From a checkpoint of a small transformer trained on Wikipedia: 16 layers.
Each number is 128 + 24 x the weight over its row's rms, rounded and kept within 0 to 255. Layers, rows and columns count from 0. Numbers have three digits each. The size before them is the row's rms in percent of the matrix's.

# up: layer 10 MLP up, 256x64, rms 0.101, rows 11-110, columns 0-63
# down: layer 10 MLP down (transposed), 256x64, rms 0.0998, rows 11-110, columns 0-63
up11 097:148109137132095105122101123116097095111083137138102132108094109122128127170149153143113119128150120125140146095141157150102120150174105118106147112111117136193142163135135092150136133145138052
down11 097:129173112116108116114098176103124163200147100092130077105082093135112124111144131154116150154148095091141129146127119134108140143123123148119130146126113162113117119102113130147170140156120099
up12 095:122110163141135084125141125166147134162105130128122144136133152152107129152129103144138148156090144132095149127116120168185155156135110081113119130115140165093113141102161137135164129142189087
down12 099:134160113097097162120109097120141117143145137130121148114153163128148151131127153163128148154167178144106110161139143117123119087092166151105120142161119084121131135172130119124129173150155180
up13 092:081107151114082164132149126109124142147142126158142115129171155180109093163146099126110173138117133139116123114114105104139117143132106154124148084131168141085168130127133122151142140120127069
down13 096:073112121149138154122134112109160142133110149132176092136134153099096109095151097160099186137140114070145143131114130133137105122071147133092121139099135144130133124163092129137138107106126124
up14 111:155111152122150098125129129098158119123118146143155117144165136136147112132112165132124177158168139167077124113146141146126155158176133145137136142114159104106146127171158154173108151093162118
down14 095:154096178155125119149152079123126163107170145085098127143136130116143107145150137128119132124107069086115102124149105109082142144080124094106137139106127136114123131151168153154110127109125113
up15 100:081135163136164126142167109131131162093142139164127142123155126115128095149144158143169143175153098120123128136100139167136170174130138158133142135142141158117144085159163086098117127137133133
down15 089:143106090139078125125128107117080105116122114075168132151122113108117149111103136113136098116081131105105120146120099121109099093122104121124089103114089100127136136082111156181098119127131106
up16 107:138170141136097104158127138152119120126117121118116146147095113152164097113122088116153125155133117157091142134132190176157089165103103134116123164128083123067133118103143133139111128149136128
down16 106:106122125115180140112123112099127111130141103114165132152122147184116101168133174132120139161119173076113133111095150128146113148132155089115095163111124065128141120133149130103124129129128096
up17 092:108152148080152115124103129137148172174103148108100136158158146124124140123148114123143116104130112140164159148076137063103106157121095174143138113135150129103145137131173131134115114135098112
down17 105:116089131128103143148146089127132130143170126102115098101137138166082133067119164123122105105140126088094138070141148104153128143150140127146099123114154123104114123100139115138102115113097079
up18 093:140177139157117148140153107163116111123110124127150160111147167155170131121149142163102120161138112098140139164101169145128078159086115148119151157126148103103125128147132095157114163157128155
down18 082:141097137159155134120145131116168103148158143160220082127118130103089131120121112166125152104130095110094118139161137088169140145116157124106144140129102124104133116131112107103124133124148124
up19 103:158108125088139164128116143112152165147107136101117136104123144125157135128100112131138122078086151123100179105146133164141126148138142104067168143158133152174125104149130119107137102096101144
down19 110:123114118108130120117155123125127105140141111144130146159152142151125156124102073174101111122138129147113116152139111135145148142186084115112148121204127120130117084170105103102140118084131161
up20 101:152131151102093134095109178115113136148093125105108130160127151119125141135121122093142128090100144135083131074121143167139179119137158120129132123164161133124112126099123081143109130091158088
down20 090:103165112155122136188133119137125111120107088139127123086153115184134083106161102094150101187119151088116127152139144152132118121093142131147131088128123115135139142129107131113179138128137119
up21 108:104164137146092176134136138129143160163120146135107106102136123154154144062133131150126123101117124127133194108118149145124105135154127149101154162158107112134145163144180160128104108136137152
down21 110:134126111181104153162131155154149154120145134139127146138161153165147103115131141155128147096153110109155106102104130150157128111160122127087096134139163103158099151119184135088149143091159142
up22 096:143131149152115104097090180107107128200139166120125100114114141099128163111097106131129146149142136167131119110085125156127110150127142157122097130164110155130136105117163147143126158114173144
down22 104:137158161111146134122118078148136095129116112142168132122089134139166151130096159155140166089148120155126129148116144125113175101131085140136163111147123142124131163165122100160128085093109160
up23 116:112168157090123147126146152132153130134116168162074139120124158113120145124130104157090158127138161140119149133166129134153111158159100106125155107185143137133113133131161118122161132159085083
down23 127:140111153149156106129107143118095104080175142117135139141123126106108163136143145113119101148126107206160090098076109157095142122115148104141137099100118132154143158121165110121122130147134121
up24 086:080108093161122115088127125127160089157142153097188127104134133134107115105120140127154107111150129118121135111156170127151119175129121150113131130116111177181163125120088097147120129150138110
down24 083:137159141106153108141165127101128130123104106135163137153160115146181168129125116135118137131101127152125114172096114154123084135161126136124166117147150144143078109157142182124112143156152175
up25 088:128108089144175128104097087139135113119134130084147116153102108149152091125110073093135123138120129132121155155127128117099106176145108129131121137175112116102125139118161139067109126098088128
down25 108:165114130132159099130101167150116150102139125128089129168114123102163120146143144126096125151119134197142135193125104116151140119122148084141169105177136140145150126145137087135143110131116119
up26 081:115093110152149165156082088129160090145141088141123100148126141100123130132131131080092134159133135148186109137147169119129136131127087146119162152139095128126116143124119132171152095098115111
down26 107:139152122092117129093162188129098135137167113171107160129143139147122112164185121118135139115146131125099193122088115164103087149094153134148118098128132127127123119162133137123124129121109112
up27 094:115187110158121106159162136125159183168118122148114095157103128087127126106123166160122133139153121139074138131130101097178130120162123154114171121132147101121126152131132118100132132146140106
down27 083:160123144114115141150122109151143105090142141158148066138064130156089182128111142126147136124130170113146116126096118146089129128119095147149166149162119134145142168160113121149159136137141125
up28 087:137116125143113102118120139089165151081142150103152111093160111147167124132115134113150139141134137119112165111091173165120111088161141139137098104113126099092116127156106152074104097098135143
down28 086:109161141125171099120149170121160100144161168124169166144115130114115117202162154138103117132150137139139130117184119141131173154100107130161110110124120116145125132148140107152151114134106128
up29 095:136136087139117136139171134106109116100151132131081154122104162116155095173128118171080160086114163115123139156127126098120129117143162154134131140137114094104080122098140102170126148120120150
down29 076:155138115114117098145119151149132144129147169126146127085120141105126142089138154078151132150135131075122151118094135082122153109111109172129087090082135161114101127125115145169092124113150140
up30 105:099124123119102135123106133073119147122140137122119072145089111076105108129093125131139115158150126166124171133123105157153153097157114164104138114133162125098143103129138145154128163125162076
down30 127:153146039113158121109161143105142168144131131146084167140130145127084109112125146129123128117133152159111166148101114141114157143151155141143125127111103113170128127112098161142099126113131093
up31 089:145111127117116126107139115161099066134157128124146145102088103116128145125148163101105112110164121130122107114169167118144133098138159130155103155119106128132146143171164110105105169138112189
down31 089:144125126147147109145146164137159154141083082128137128157115118133114136144132079126135119134072124107143113149079120165105124137100092143127152135143143142105116108099109154114159085115122060
up32 098:157130118128141109128123151122115145134128179115104107135168140093171103169087149132133125135150183132160172146131122097154150132162107115141146140128128093156110159129080144124104122155177120
down32 089:146109079139097121137116103107146122093109158126124101130092135154102124088093157129045124119120098133112143168131111092135126110129184121142116135100127142122117131138131110175120130137171116
up33 092:180146155098127098116119141155153114101097168145124090112121116117142138077123136117134103105145125179077126154086134132127107161165142113113130136137148129130165132115091161111085105136145107
down33 091:104115094177110137126112132145154116096172160140133124148133125123137117140113134126144132091130106097158118124120134137095179120095144141209173124127166123122156149149148104112152114104130167
up34 101:106148064075121158129074127143135116126115116114133087169177111115153125115161132148114099108117113115131160097138136150126146152154132134145109131110126128100156119169127125104125141094113073
down34 093:141130080174140133132102140127127136122161131133102106179140151132092105116125147156151172104084143137119139120158138161095120123111105123155096113115085131109127130113104164080124153101117077
up35 101:119132114096158154112163123139135158155112170123150132124191119143134154135129137185126127134135126101150143144155127124111137140147108135088159126154168125137192162156139140091119123110145078
down35 100:121145171088160076134159114119115173115118123125130121154118104108124122129145159076108148124138135178137107158118099081157095120132114104115122141151162131167128137095102131125076146113112134
up36 092:130109123130121131143093157162155106170096117122138110063162176080109114159100160142135117120121143137128147151112147122100106166100114121120113108143111101099123114158176136142171146136127114
down36 098:120156165124156112128109119140110139141142128161132134158137121166172133098120140155144184118126112148121156115202118128148130102151148160118108155114156114137127159106123106161142092100072139
up37 098:095157108163121124106156136084143111141116090127135128148163152159134131105149164101081115117127148081102144114125126098109153173131119175106157128142151125121125147127136110087100116074105135
down37 084:116110101135142148134185135158120091126151136140135116112174154097138109061107154100129143121136103180135116118156113122138133137104159115133140097114117153068154145105097109117137123135160157
up38 107:120152129130106133140106161118129112129115127154114126148140106140156076122150137142093140127114112129175161161122134188172146087152172132092149156135109111125137147127158161113126106094097080
down38 122:105174187129132143118153148129081166128147135146098108113128129147126111112160150138114118138117108110089128128151138117183110113116108117109106113117066119159106137139119102112123126152165069
up39 089:093130138137157112138169132120106163129134106135124157149092090116121146138106144150102144119108118089124126120150127135109169170101160132126153125157144135178134160193136135109180160098115122
down39 074:158121132134153134136150131154138144105127078118121110117104124164155144129119112093197128150152151136114123187094174130159125166155148162103134123134117134114200117125144129108143120132138134
up40 089:111112144131110094151107142115146176114143148146093111123131157117136132099093175146148107143141090154090165146088157146161147178128091121130116109125135144167152096113149134135101132129169105
down40 089:091112138115162129113103136115172122142103157142135112127147114106150137115126104125149152119172144114147150122170170121188096096075135144135113119127091140106096153111106118144127114123116191
up41 119:146117118156140122152166138125095097133081167124076079168106119156129127123152102164123110196145139127114148134139111089105131153139125089097144134162150096128131138129149135124110144123131098
down41 101:183115109118150133101122130107098133116125134116176154136121097114164139122092166116136137130145130151088149153081095166105157153141121133171147134083109161122116131171155157138145102124128101
up42 108:130107107135117139127073136139118092110149116112144186126146175141146113167130092133128122151139141183175135163152120178136113133118104109095118106146146118081171141131143132135111129139101107
down42 097:161135153158113141124148092094136105104104116127087108108122124162112112101095116157115085127109125105174092122145142115142127112177143134153122147147119155100131080162121131171113135158113175
up43 101:120107139151108127124100148147131135143153112139164153128134193114125092165154103131153103117121138135165151144156145147153165141166158092120133135112131097139156152075110123156135168163157104
down43 094:136108133114146148146127124090171143137095121112142123101170104115133108107115128112085132136093118125140142161072167147139104087097110145096114094121066115137135080174144124136129119126141117
up44 097:114107143112137172100135116134116130114151140101164123101126089169114096086137106098123143118165098124121093119079145115081151146106099120123078117129108078121141146128089136135108109112131092
down44 081:122163148128139102179159166175100110097130120134117145110151137106129122109109113120134146133118125093122155137171120132217159111151147141149124106107156146095084111122140112126153140146125142
up45 091:172160160112126116138118108113112102126122155129144134133073100186161107141122176132132144137127127122133143137119096087111142106128142148163133126136149108191132139162106122122072169132120150
down45 070:090095131109125107124172184191123142107133141150136130124136082121132106113116070120137134120142128153165100114123110130143172145160116123148173116114137165133125104120126103102161106138161120
up46 075:129114130196120116128108155161122139118121088119120149098102155124116145128147142166139162111136141144166122106138099154136150128173128112158160143126149134120115156103141091150095185142184124
down46 082:103153141122132145187178118171155124131106160165136120131130139140132112100123102128128136122141118141086140174147145143149168144106142119181123116106088107163120107159133115120124088075138124
up47 087:138145147126113158089132089122115092099160119102131158118181154141100110102140100159181112120144130166121150120127118130100093147158103135067145150138115109134125126122164154109131102119088143
down47 084:103150133178171124153133127137149092130160142147181153126108132139160093108121085152132138147143095151108144101162100101117137110113119136143098144143116085110068164116127120149129132120093121
up48 083:117170132138092099141129132153130135127144099128146115089119153135127094086173117128138133083098135146112120093122164105126122150149129190161153162144094123102152129090159111138120105142174122
down48 078:117158114105161162148176140154128108093114116082146143092135112120140089144104141118096099104150095136141157154161110141156143129088159090118143111161169125153121127137149134156138127138079118
up49 100:082146094142128163106096146128125105118136141140121128109140098123178129085127148117101140152131122152187134143068162123149112113108146161144112155155115136148103154127162137146150076105124115
down49 089:126188128116156142140151131089122103137123121154132103137147174130105162143167145112103112119128145122126090123142113148104106132178115139156097110115160123146161134124146136162117197163142162
up50 096:105120142099112146151122124071106167134109116129121110143141143126111083149183142168104118089089132129114150124163127094158103131119105187132131142134124129115145114175124130096091141149100144
down50 084:110120133149152099126129115102155129121122128131155151083110137145140138093120137138154121133152166176145124088114125164117103124133137176174152117156100127142104119120121122090052172148106136
up51 082:144140107137146147138098113095138137152106087133143121132149164102119094104118124119118170121128145077156133107119068123144164127137180162138126120164076091117129159123109109124127178122137117
down51 091:161138087111119122145145136150128161092117092125179174159121129116141136097154131106144167143110177180137121167125154094081118149139099129105135122139150160140122125140151149135162100118142133
up52 108:081139169121157122148109140145108111141101138082067116139175125151153140123109108142062115137089136133139155159117150150116107103161126142113131131142126128154146177131157132137138088110120119
down52 140:110121175123144139123111130082141143136124145130124102128129116107143127137174125156097120099151130070105170096153101098129135192099100163109119147090134120140108129128118132139158153139074121
up53 084:149126110123115140142170095107122139155140162152107105138113133091115145068107107140128097120115123108162153136130163132132111105143142084102125079143116162135163116152101131144128171179085137
down53 086:087107109114147090117120169123128101070129100120110137151101134144104137132139119103140117107150162136111170077104133115121153128134143140172092141081132098103131133107159109092146114115173122
up54 102:130135112126146174095162113102152165119138129065160116131138144149162150130116078140128136127112140141090142160149101114146141134130123073125107129138127163102115117168163125070135139119139158
down54 095:113123134157091120116105107130106090108145149136180147141130102129100140136115108126127131094147146102124157087157122094137111110171116150198126126102102135146113103147095151159129068121139114
up55 112:133145105086160176139115074153124099140111147130099113124168114113060112096144102128096152109156126140134135114162132096125155108141114130135078148108166139122146096113112144128114158114142115
down55 096:117115142131086130126119126089166177133146087114180143143083143146163114135117149138167152124127109146111141126085126161129123140122150102122083120102105090115090163144120130121156125176117115
up56 102:101155097142110109158117122114105098128146130150101111141126121111132113129142089150069156156151104160124110120167131131124101151119082140095165152143097149092132103133125157172107120082158147
down56 109:130117152155157122131129101141155136085110135122078134173149161123135118141152115105074121087114139115115138137163115114145146115126118140159183153114132087119104127126121111091134179105127181
up57 111:101149166135121182096131128118143138138156171115117069139096121120123132090143169129073110113091137141138171135133153125125134115115153121114126135152167106126158149114125143144100111141184150
down57 111:091151124167125102180130135087138110077105124166136168122129125156150147135171115127112121117157130154149146117132125098105105148154110100114116182120108177157106158115096119154134137124123105
up58 096:105085135152120164123091131120172099129090125102132102071143147122129156172183154124148146130106153129123099103131106112136072136107103128151155096139114139139114160116135120137116115169110132
down58 075:138150105081107144113145115164171123137144115153125151143124151124130128101122137150139116120137079077103129130127142118137122124148122127192086147048142106132127107123106084130137127113139085
up59 092:125106092146182160080098144119147140153105158108117127172115141128102131095139098151124114140140124127106147101131157136123177127152107142162083120140122157166151114131137121116122092124128065
down59 088:158124137118119110135097103098110159101128097129120115090141111099132119119122127127083115131112147162144108137131070126109064123121128129091171081075147125134119115131119111144118162105102174
up60 091:105105161118127119092144133148091122114115168099111151135162157119183137172094119103117171153136162169111133095130116122157129160132144125123110119134145158089116147184136127146169124119140119
down60 096:168149122098124113161104123152139125170119101180110156093131197146115122128101148144116156132091101160117146155115138133119118107138120158169146142137078113145134119136151154149136179121125124
up61 112:144161174115143113100114126159142124166134127117124143149176160116135108180171117101123174083146140166141142144127114159149138124128133133105142165126179158148154144114171120123162117117133126
down61 095:089099077135111126095176120145119103128127131076128181134163130126143123078109167117121147118123169118139092128103121153088125121126107124099151075088123130154127116132140152138118128109132105
up62 099:123121163141140152140112111185120097150104135111097147125100132132152120104063113156093104117169150140130112130059150107101131117102140147095148089168125120145156114127122117138099142140134142
down62 097:134148151124142117086149151131113140118162147159112115175152140102113116108144148078160142087096088144107102157164120127123128121108154127147112121102118151096159164120110114192110129137119093
up63 110:099100179172110110140123141112125149116126127109086072107127122104146144116127129139141143109114144113185172152116142104147111170121119168107105132180137117114183137139147143149115107134106130
down63 105:089093100098096110129105161123118104127151132117139122131125108117149119098161125137143162126177113135153121108119111125156139088145186120113133043118106106111087121118127139109127108141159109
up64 109:182135148097118120127135146136119084159088137164125079114169134122112156121136104164119155166084117116165154120093125105137141157112137157134140122134139135143186109138117107101105110142122161
down64 106:111122096154096128154117121131145103078123113113147147124092110128174092090119131123128119141175146110132107107084127097146114109091138099164120111080149089129138123144153128090107128083136099
up65 098:124125146074077167151165089157122140144132147098101144150107119120106149136136105141129145115099150120083117147148163144166118135165081121107143153128101081140139135158137116122150150143161112
down65 105:113162130127155110135160151130128145135101073120176138127129120143148104122145084141126140175085129120115111141127143105143128106116121130094078119123117109183103112103117145148088104150110070
up66 116:099127116121127077171062133115142146147104146119105117131143160094142074146133153095086118121116120129155161130147119123124126123126120090112164139113137154099178111093122141156114160115156141
down66 122:173101109105106122096140145147103163117117127125171113125141110131099163099105096143157116141144165100096138108114132146107168109137108169085124116108104123072161099118148159119122142162120110
up67 100:095123075134153166096123137117123118129182084115126115113143141113123131086103133107096122183141155159150112175130089132128129123147122147155116113141110110114126075101096154149107141118108142
down67 090:110124101132124094138140106120170113113123115118133137116138114142083143148134075127095100117104098086128115098129134116110088162127132140151131188112126073133094096092125098071119134129138135
up68 084:109152142130123135166092085118136098134123113146117155103117170121130149163127106153090147085145122114129195148116108136161144159160155110144130102104124104137179151159153129132110115142156100
down68 099:140109142142136134122177122149130133100072105126087167133145096136158093139141156166132104114131175138133102128146118130153115145102130139166149171140169103122140132106124091138114122075134088
up69 134:138125098151134169159150122119101141106086123132151095118085156129127112097143127143099116108091136097086160117115177110154132134113116085129132164142153139153169178118150111145110091137114133
down69 110:152141159172106096114138141125108126113105113086099162145147095118095143119109113148172114167170141146141154120115093162057112143122131130111165135147127124086128127095124129132161137130141105
up70 110:136128100122129146142095120124117127122105146124143163128094156113082153183118115069082144132136131145151154107120130166133123155129093108067139149120125131152108131110139128114180096091128154
down70 102:132119070094150122122092143150140099146121126144079089099089120141131108127122121109143125154159137108091132089164136109139103094082100100096100104159147163122144130158100115122110130138108119
up71 100:124102098133119118120174137150100137120120158116100161153141100146196163111167127163135103124128104156157133097101156152148135154135149110107134129156140117150145123161156136111099166080106140
down71 085:090156131165114132158144156183142090148125122158183114100113138119118162111130108121137144172146149131151120081101115120148140140148141136143123108135111141141147131114090165135141174070135110
up72 121:121142164135124145099094161116134153102135146087130148129141149119176097162136102147121130138160142146121183160129168103131072114156125081119120127164137146123145121115135148156142099095115166
down72 157:155150161100169127118145108167113153171104135089178109112097109122127120139059132150171099116116126158112144117122117089123155144122110091114158135155101130137119119107119099129151102112120146
up73 109:114121128106125117142137124148142123094141180144149107160069141136128167099137130150113101153156142129084146123158144114095139140119134156097128128111151092168143099085157135063133115125145101
down73 093:107085143099137138150140116141155132085130118106144094123158138145119133144113102081116117125087175061147116095093140135147121092171114125143127159149141113138106090107154157127137134106111101
up74 106:093172128156120107119093102159143169165113105190139100159094146156142102158116123143121109107149174138123179144115118135115134127134113132161136151125170143129146093102156141140113159126136124
down74 097:111131181138127122138155127130087129153138088145160116120115115134121136116123157151120143128112112086113121143129128149181090165135088106104141093155072147153136116115141085120089152143085106
up75 097:180103101102139153103130100143161151163120147110135190116073113127114169117103129122125127096124097157106121193125116116107143129150183154149127118134109128130112134151117159143122120131132145
down75 089:106139163142179123149133155131133115118111140151154127129165119135134127142158138127131147153170172118167129108136165137157135130147140148139199128163164143164135150162186128124168129121150136
up76 101:075110135163121147106150131151151138147161136110134145194128113153133161105136131134159153153129098116110141143186180156128105113126115142098144125126116138103104148159165107137140142138135078
down76 110:138128134105121099159135086106104129137102137097158104122105131096093116085087161107101157150102118152120107141080105140085117091157115122102099098168130133156147114134126141096115095128116155
up77 116:170112071131139096134109101128166123145103082137132103143077137132105114111174132135107097119151132128095147123172141135153163113139138129120124136105119112122165152094167130158092110146157107
down77 101:131150164119164104142140095137103133112096133114124144145140120135110165177141091149141103150076103097167120139109132110118113114164164147163147167188115130117090133127089125147128113146117118
up78 089:142143106130110133160119138171109124138171107067123164187118138105143145118159131142105144084106144126167158106122143120105089128140163119118112143130092151143127128155154098128132154118111076
down78 100:120153120114128108147151173135177152150127140170055115120146156144133136139118087124117153164111094149128135149155142132169167128129159135114156168154124137117133132166111109146118150110157099
up79 104:170139083131129113073115120125133141107093127099161105121133184109167121184128120107101097108120176161125118121136114134120081117131157122151139128149136090118143115130111141159132156087117120
down79 093:131118150069092109108152097160120115096146089139175130125197109165087091110162126166135143124121133094105140118157161113151127118137135117100113101142124111147110120123141119165127129127116140
up80 100:123171110132108092133115127124091182088119127125099125124148137151135110139119111158104146083125148134112142180171086119135153145116145124149145115180121157148155173111127114147135166094125108
down80 100:096127160095112127138098152121133102135085149149126107101085098114120122078136084088134103131107110141136112119138131123129143086166097142135138105143138165099138116135100114128139050145144118
up81 093:138144109128104108112128091137101143082118179134140131128127138169160094128104119152074128142122119162120131159129148130159151151141128108121161149140187168129129113160109169138108106109108173
down81 104:130159124168111143145092153145127091127149085134104163115127135146157141126120102121161108169132096130115141133137115111085166175145115128149116157153116104142150104155101127107120176161126183
up82 093:106113128156108091134182149121134110100092109125158104159135156111144148103134096142176128118116103139125106128130114182177130149160076104156132123104109127118169138116104143159133156140134099
down82 086:121173122133131129140087116118142126113142153141099137056113106152121146116134144096091143104158127155154065140128131110105096134149142114142099119086127141124148116139076122132115159089110163
up83 093:082110138143123134070123158167150164112145112140135105131107148144152152134126128113151118159165115102089128180130165159153099153118105139175149119112104122115123162100124143078136134123121106
down83 089:141133140112126166173132085133146123140144101084119128116146133133086111101084144120119165140123074097118137109176122133113135116149150102152107137121125110157103115072139145112102182153142135
up84 106:148131081119125116144145148098095144129118164118123128109164146082155118133137139136102116092133080151079160127143173145132106123139158131118141166138139108163151116113123156176100145082107144
down84 113:153092098116109130130135151135134125127140171145136073145123130121146108154120145125127154103108109161178187158128113147112155116105137107119191131142133146127142145083177166130123127124165144
up85 102:138131125121127083158111090080117104153095090156112096154135106107129100087138095131102140123139142173125158153074110138117117122135122135116136158151124134115133119148109134181117087142177120
down85 108:114103113180144150126160142140138127133124084132139139160176112161156193136115138157166098145136114144131142093133116127181114108161154158126089145131133102124091125076110123134139127125122129
up86 085:142151116152148173132151090134133108135131107128121124101120154159155148113169111122169154097159133155127140168149145116128113126169106155087160145191150083181131122123124126149125106116134122
down86 095:155184105119153121192137183136132152108120118170137103122095104137131147142097138116091116124118161147102092143118099147135171106094157112115101130147150146162147124128106132125124135099120097
up87 103:104119131105113137168122108163124125146136134085116163111082099101113132146120142096122129115128135174139178140113164108131123097088121136102119131144122172079122135139102136130103113175080163
down87 082:173100117139137116120146134133121153116147137152137112158140124152130080151143122157102121093142161142117147119094050164119109170174139075103131090099121130159143098130144128119114133135127127
up88 098:146145173125103136129077089140170108100146143125144080139136159105105113142157113185112114133121196110108151160147136145145092157110115128135123103130146092156161136131121134129120125127123155
down88 097:100111184111179098116142093141132118157138137097141118113114117109120109114106104103152143133119127134143120109106109150107180127091119149126139063126111146106108145156097151071149165122132143
up89 108:115118144118126165174136128123136166087131075155108095114132109127127139136091074136114115150125095164138157167150146147135145147136169130096103140125118159091163140168129109123112148104113099
down89 104:140103130126115095160172170144147130090152103125138088106131068122099160088147125156138134134141149103115146169140092152121130077149168111093120115124154133131147120108097123110099117143146124
up90 096:141126153119108143112094146113154074101141119100166154167130163081090110150153110131116165137106159107134123148131155147146114099171119079149125108135132112145129141130094127139152095079122119
down90 071:120144118101093124124145108108128157108124117125144102085112153108117129110105113124099123116178137089106061130110124132088154107096146137078096132119098118097124113135185140115129132168152102
up91 101:126077149111121118090142138162194138163130172141117127145099092137116131164152120169129164151103146148155171142156142158125146138121130098137141107151153099134132160118173144154122129138136139
down91 095:124117091155127114127076104096141109125101137127122117099117119148146122101084061084129086128116108088143102087115121138108127092153086122116113130099101113117086127144121121119098161131119110
up92 094:126105124165145116129140127152133105148102144096157128146118116130122128102122099166125146052081115095137108134147159112145128115117151110115111083164137144108148142143155139081131086166117169
down92 086:131130133134146130142162142126153121119169102115113141122117121130130131142124134112111145150133143137079146106080120124125201193109112127135150200131103115132146151117154127076168153126139127
up93 112:090131146113123112120135113165136138122127142135135147131090090074155154118154146129077097111132105152127136131132205137104117094095146172128121081141114118128124123100152115107089146141106127
down93 093:139149146147151171133175136165119158122147131150169129133147146126127142110092135132119124140135142105101137112168118158143165156144147112188131181131111089081126126177097124119127135147163122
up94 094:107079157132151179110130072155129119132120120097113161117121112141107102131136104129088119099109122133132162168132123150112128116117103159125131138182137077117142170114093101141139120144086112
down94 106:131155122168116108153102116118117155124136154123057102087111132140107101098125134101117136133155120141104147145119160114088149109142117104147126112138138139162090121191150144074146161122112146
up95 075:119142128121093124101111119119133126117131155157119157125136135142140112185158144120104128151138139142113114155160144155149166092127172148097118120165184141113144187153172123116124119144170164
down95 083:128117157136145129150144093120101117152069066108109086114144105108129125119113111126166161105151112118123138130149121125118135143143088174121158146162105134174136112135112186160151149139123120
up96 100:146099126158178151097161135090136120133107090123127141140127127174111119105162152127139149139138140141116118093108155076129132134115139187105134102120110134132108130132094159130134074145096175
down96 084:122108153108108111165129142162161146114141129082144142136126138104136128135103086118124108137143086102162141175181127168139147120141128089160111163172125124110110144127143086105165140120116091
up97 096:082145132156142111131096143108135103106125148132142107147164157095188084162083111109095112155128111174139090129157161151141147118165141109140096131133144130098138157109156153118129114128121120
down97 104:119155180119136094163153122108122130113151099153097141098160128094111128108124074128087102114122119106126089121092128174117165131105170133146098130137128101119147090090128151130138102130105106
up98 097:111140118086141126149156108144089118100125126096124117153124158082175135187134098131140146120093144145102119148129153133159117092112090123139148139168150166136135071129127117132125167147115102
down98 098:121147136153085121154123119102143166146112155164086125100119106134100102102148105130099139124130186130112100118154111121145133133094115156117126079148131167157126123130127125103070082104157143
up99 095:117135173134117121090154103137120112168149118138109163151084127082150179128131162093105111128122116150163147125156166164120158138131121098134117149110090181113129142150161097140139127138134118
down99 073:151135112123117163133113126152149173124079118091147124105131113156120134127091105135167090163131152133111097122100100159108116115153125167095156091121108133179133124149150162123110112091148093
up100 101:148094143151117161118092084111148130130095119136135130130096122117090134107095117098155083164115167136163100125142169123084126173121151124112148086141154093132127151084151118122105131137124111
down100 113:092119159108132115120153112120135116128112123117136115149121145147141131145086141125111152099098052127137097147102127093181129123159164129123103123110131120108160124131153126177146063096145147
up101 092:101116125099130129130108079137135166139101168182124108119134126113150092141095124130130131121162135143085155114141106135096199139128105176089167130135140163123125124156135169135140141133123123
down101 110:144150143151140103134109131074141146156115110097115127136119092145074154126125167165122113115124145142085151157090118121112127164140143130148135138131090116097149138162175132168111101154093099
up102 099:159135115083145137153132087154104115149080132104132139144080139146123184152151182161117100097114162101150153112126119147134147153133148141110150150139112138143164145167145116117136111115108098
down102 101:190112110171140113156111117129159161098141135167133118107124145106112137131080106162089119116160139126124120115142111156147111079078130117106076149145134110125110123139134134130086124102110161
up103 085:150133132081125150121134120152146128091101159128111114115097104133123148174096133120117128104147150109141147121156169145100122093105134097111136109133137120158172119138093129105082135074092074
down103 103:122126184122098111166125146158132140077091136124126134140136170086126141138144148133115124186104151117152142179127156102134101119150095137110118142178130123104138129126123112085103109117103161
up104 111:123133164159138150140122116119093115167117174083131132123142111099111169167147125130121114122116121109147146153181135169158102108106119127130129140104142113124187188133152142119143113096164139
down104 131:143144157128179085124134085137138132131136129105117110155156111126171094145158106151139135146129103126157112152154117127140148146137113134112126171136089156118116123111118040155114138159118161
up105 107:134195149118139123156183127171135156143108146128096121120111097140119159117108137140123080113104143138116177163150159139117140134148137125112147134136131088082117126135185156114105135147151123
down105 102:127134135121125106081157112121165138113094138127133123107124120111109105130087123162172118090103096118126120102139114143083144134146133105099177095138157162120141107145181166166158149110147150
up106 102:114090143145127155114137149130096079111114132113147165072159156116109099166099148143122198131111129134093173144140104124124139131177119123092136129135106113102119135158161145118130138110111128
down106 080:100109130121144158121108114148116116147127125124156147137158158148092129175094141124102141099135116137133108162150145108133080143103161123138072120087166121097112139135110149133131137126141046
up107 089:128094126170103093119116124156120130136148148119117139125131152168127113169111109164148148135098102138104072162170143106104152117132108062139125121101119128132119115103138087102120158144154169
down107 072:127125130131118169130114140157146106104109124133199115114097105127137111113130163110136149138141128117150126105065096187153106082124134178124119100130121131093094113145115156142101147124142105
up108 098:118103118165198117123127107137108138104074128142089089114119130160130109130144127155143191151101161121119171139154171117142148127137133145153108130146117160137164107120166141106128132130144121
down108 105:147129110130097127089140130132115156127160138129177111193135110075123121141165165126133098115150086090117115090113108122139107136107104091130108151111122107126135134134127086117079093128099120
up109 087:145118109161166125110125107172136124164111129147160119179086130120164159114112107113088170136147123113114129126146159131116112098107156105163119147096102163155153104138116109145168114149170129
down109 087:106102108122099107124112118133115121100115109093082097084129127148096097110121113129121104108094138161155116109103116128127117080188113116123139108161143123086099122089151104077100125126108133
up110 106:137137118148118163121064136083119103134121128117136153132108143135123134078108114112147105096125103120121121074096140143139142169133081126155147075140138151174125094081134118133155109137130115
down110 088:068140113094123122110114111146114146171108139109124126148127123148131149151144096109115143142119128092099080150158120108160087140154168134090156169123150144108119113169140103116110159120121177